python train.py --d_model=224 --activation="squared_relu" --norm_eps=1e-06 --rope_base=10000.0 --attn_scale=0.183 --lr_mult_down=0.7 --decay_fraction=0.861 --doc_mask=true --train_tokens=719000000 --steps=5724
Each number is 128 + 32 x the weight over the matrix's rms, rounded and kept within 0 to 255. Layers, rows and columns count from 0.

# layer 2 attention key, 256x224, rms 0.124, rows 244-255, columns 168-223
[[141 137 143 188 126 179 114 146 120  70 129 111 132 133 189 195 115 157 123  75 133 198 118  98 130 149  87 129  65  79 136 121 124 158  95 122 165 143  75 136 181 168 196 144  94  93 228  84 112 117 173 129 125 115  76 160]
 [186 168  86  97 170 110  86 187 113 126 104 107 116 185 142  97 154 144 117  70 154 126 155 175 149 133 255  61 118  92 100 101 153 133 142 125 152 140 100 137 173  71  91 109 217 161  79 180 111 125 120 163 107 100  82 175]
 [132 170  78 137 119 125  65  97 103 127  98  67 162 103  88 128  88  89 110 104 101 170 172 152  99 139 166 128 176 138  57  86 105 182  88 108 203 116 146  99 105 116 121 111 178 147 148 139 118 175 123 150 137 161 172 125]
 [ 62  77 167 168 131 101  78 118  68  91 171 127  90 175 167 139 147  91 117 110 144 146  79  41  58 133 128 161 143 147 153  83 187 136 162 134 148  74 128 103 181  87  64 125 142 156 188 148 144 157 142 104 179 150 145  73]
 [123  90 147 142 137  91  71 136 113  72  81 157 149 151 168 105  95 125 138 112 140 139 116 180 116 145  77 148 123 126 114  99 130 143 114 157 109  96 128 137  82 177 114 169 173 148 119 168  24 100 100 170 153 189 130 129]
 [108 141  78 115  99 155 104 123 125 163  76 188 191 114  68 194 117 137 179 145  94 163 163 140 160  53 132 131 151 149 159 122 153 113  81 138 172  49 108 121 162 132 162 123 141  47 140  66 192 150 130 166 126 152  84 146]
 [ 94 110 114 142 103 191 131 142 183 159 105 167 189 156 111  92 166 132 104 149 101  81 104  68 139 100 151 197 202  94 156 137 114 143 133  86 179 167 137 122 138  71 105 131 139  99 150 170 165 131 116 103  76  99 155 116]
 [115 125 157 138 166 132 132 147 154 102 149 137 144 149 150 121  88 157 131  81 103 132 171 117 131 119 167 111 174  83 132 101 157 114 136  82 143 152  70 137 114 149 152 154 104 118 111 105 186  85 144 130 106 128 157 142]
 [214 144 135  94 122 122  82 147 146 145 117 161 141  92 143  66 102 209  97  87  85 178 175 135 117 161 116 117 132 110 111 106 134 126 169 152 148 238 114 175 103 166 207 160  59 104 177 161 150  90 178 150  96 115  79 139]
 [ 98 116 166 134 111 170  75 114  56 100 237 159 151 199  88  94 177  96 156 123 142  82 183 119 120 152 138 122 164  81 115  93 174  70 123 144 170 120 151 140 108 125 220 136  99 159 123 113 117 122 112 115 162 128 123 181]
 [172 164 127 120  62 157 112 108 153 129 109 155 152 147 109  97  87 120 107 127  89 144 125 113 156 171 139 153 151 150 101 160  71 154 219 129 101  66 124 119 185 106 163  91 121 144 158 143 163  85 111 142 126  87 117 158]
 [111  91 160  51  76  62 129 165  98 122 202 140 153 106 163  83 105  90 132 217 161 139  97 208 122 104 112  92 150 138 181 165 139  86 170 129 193 173 153 137 155 125 127 108  79 109 161  99 189 158  78 105  93  94 140 132]]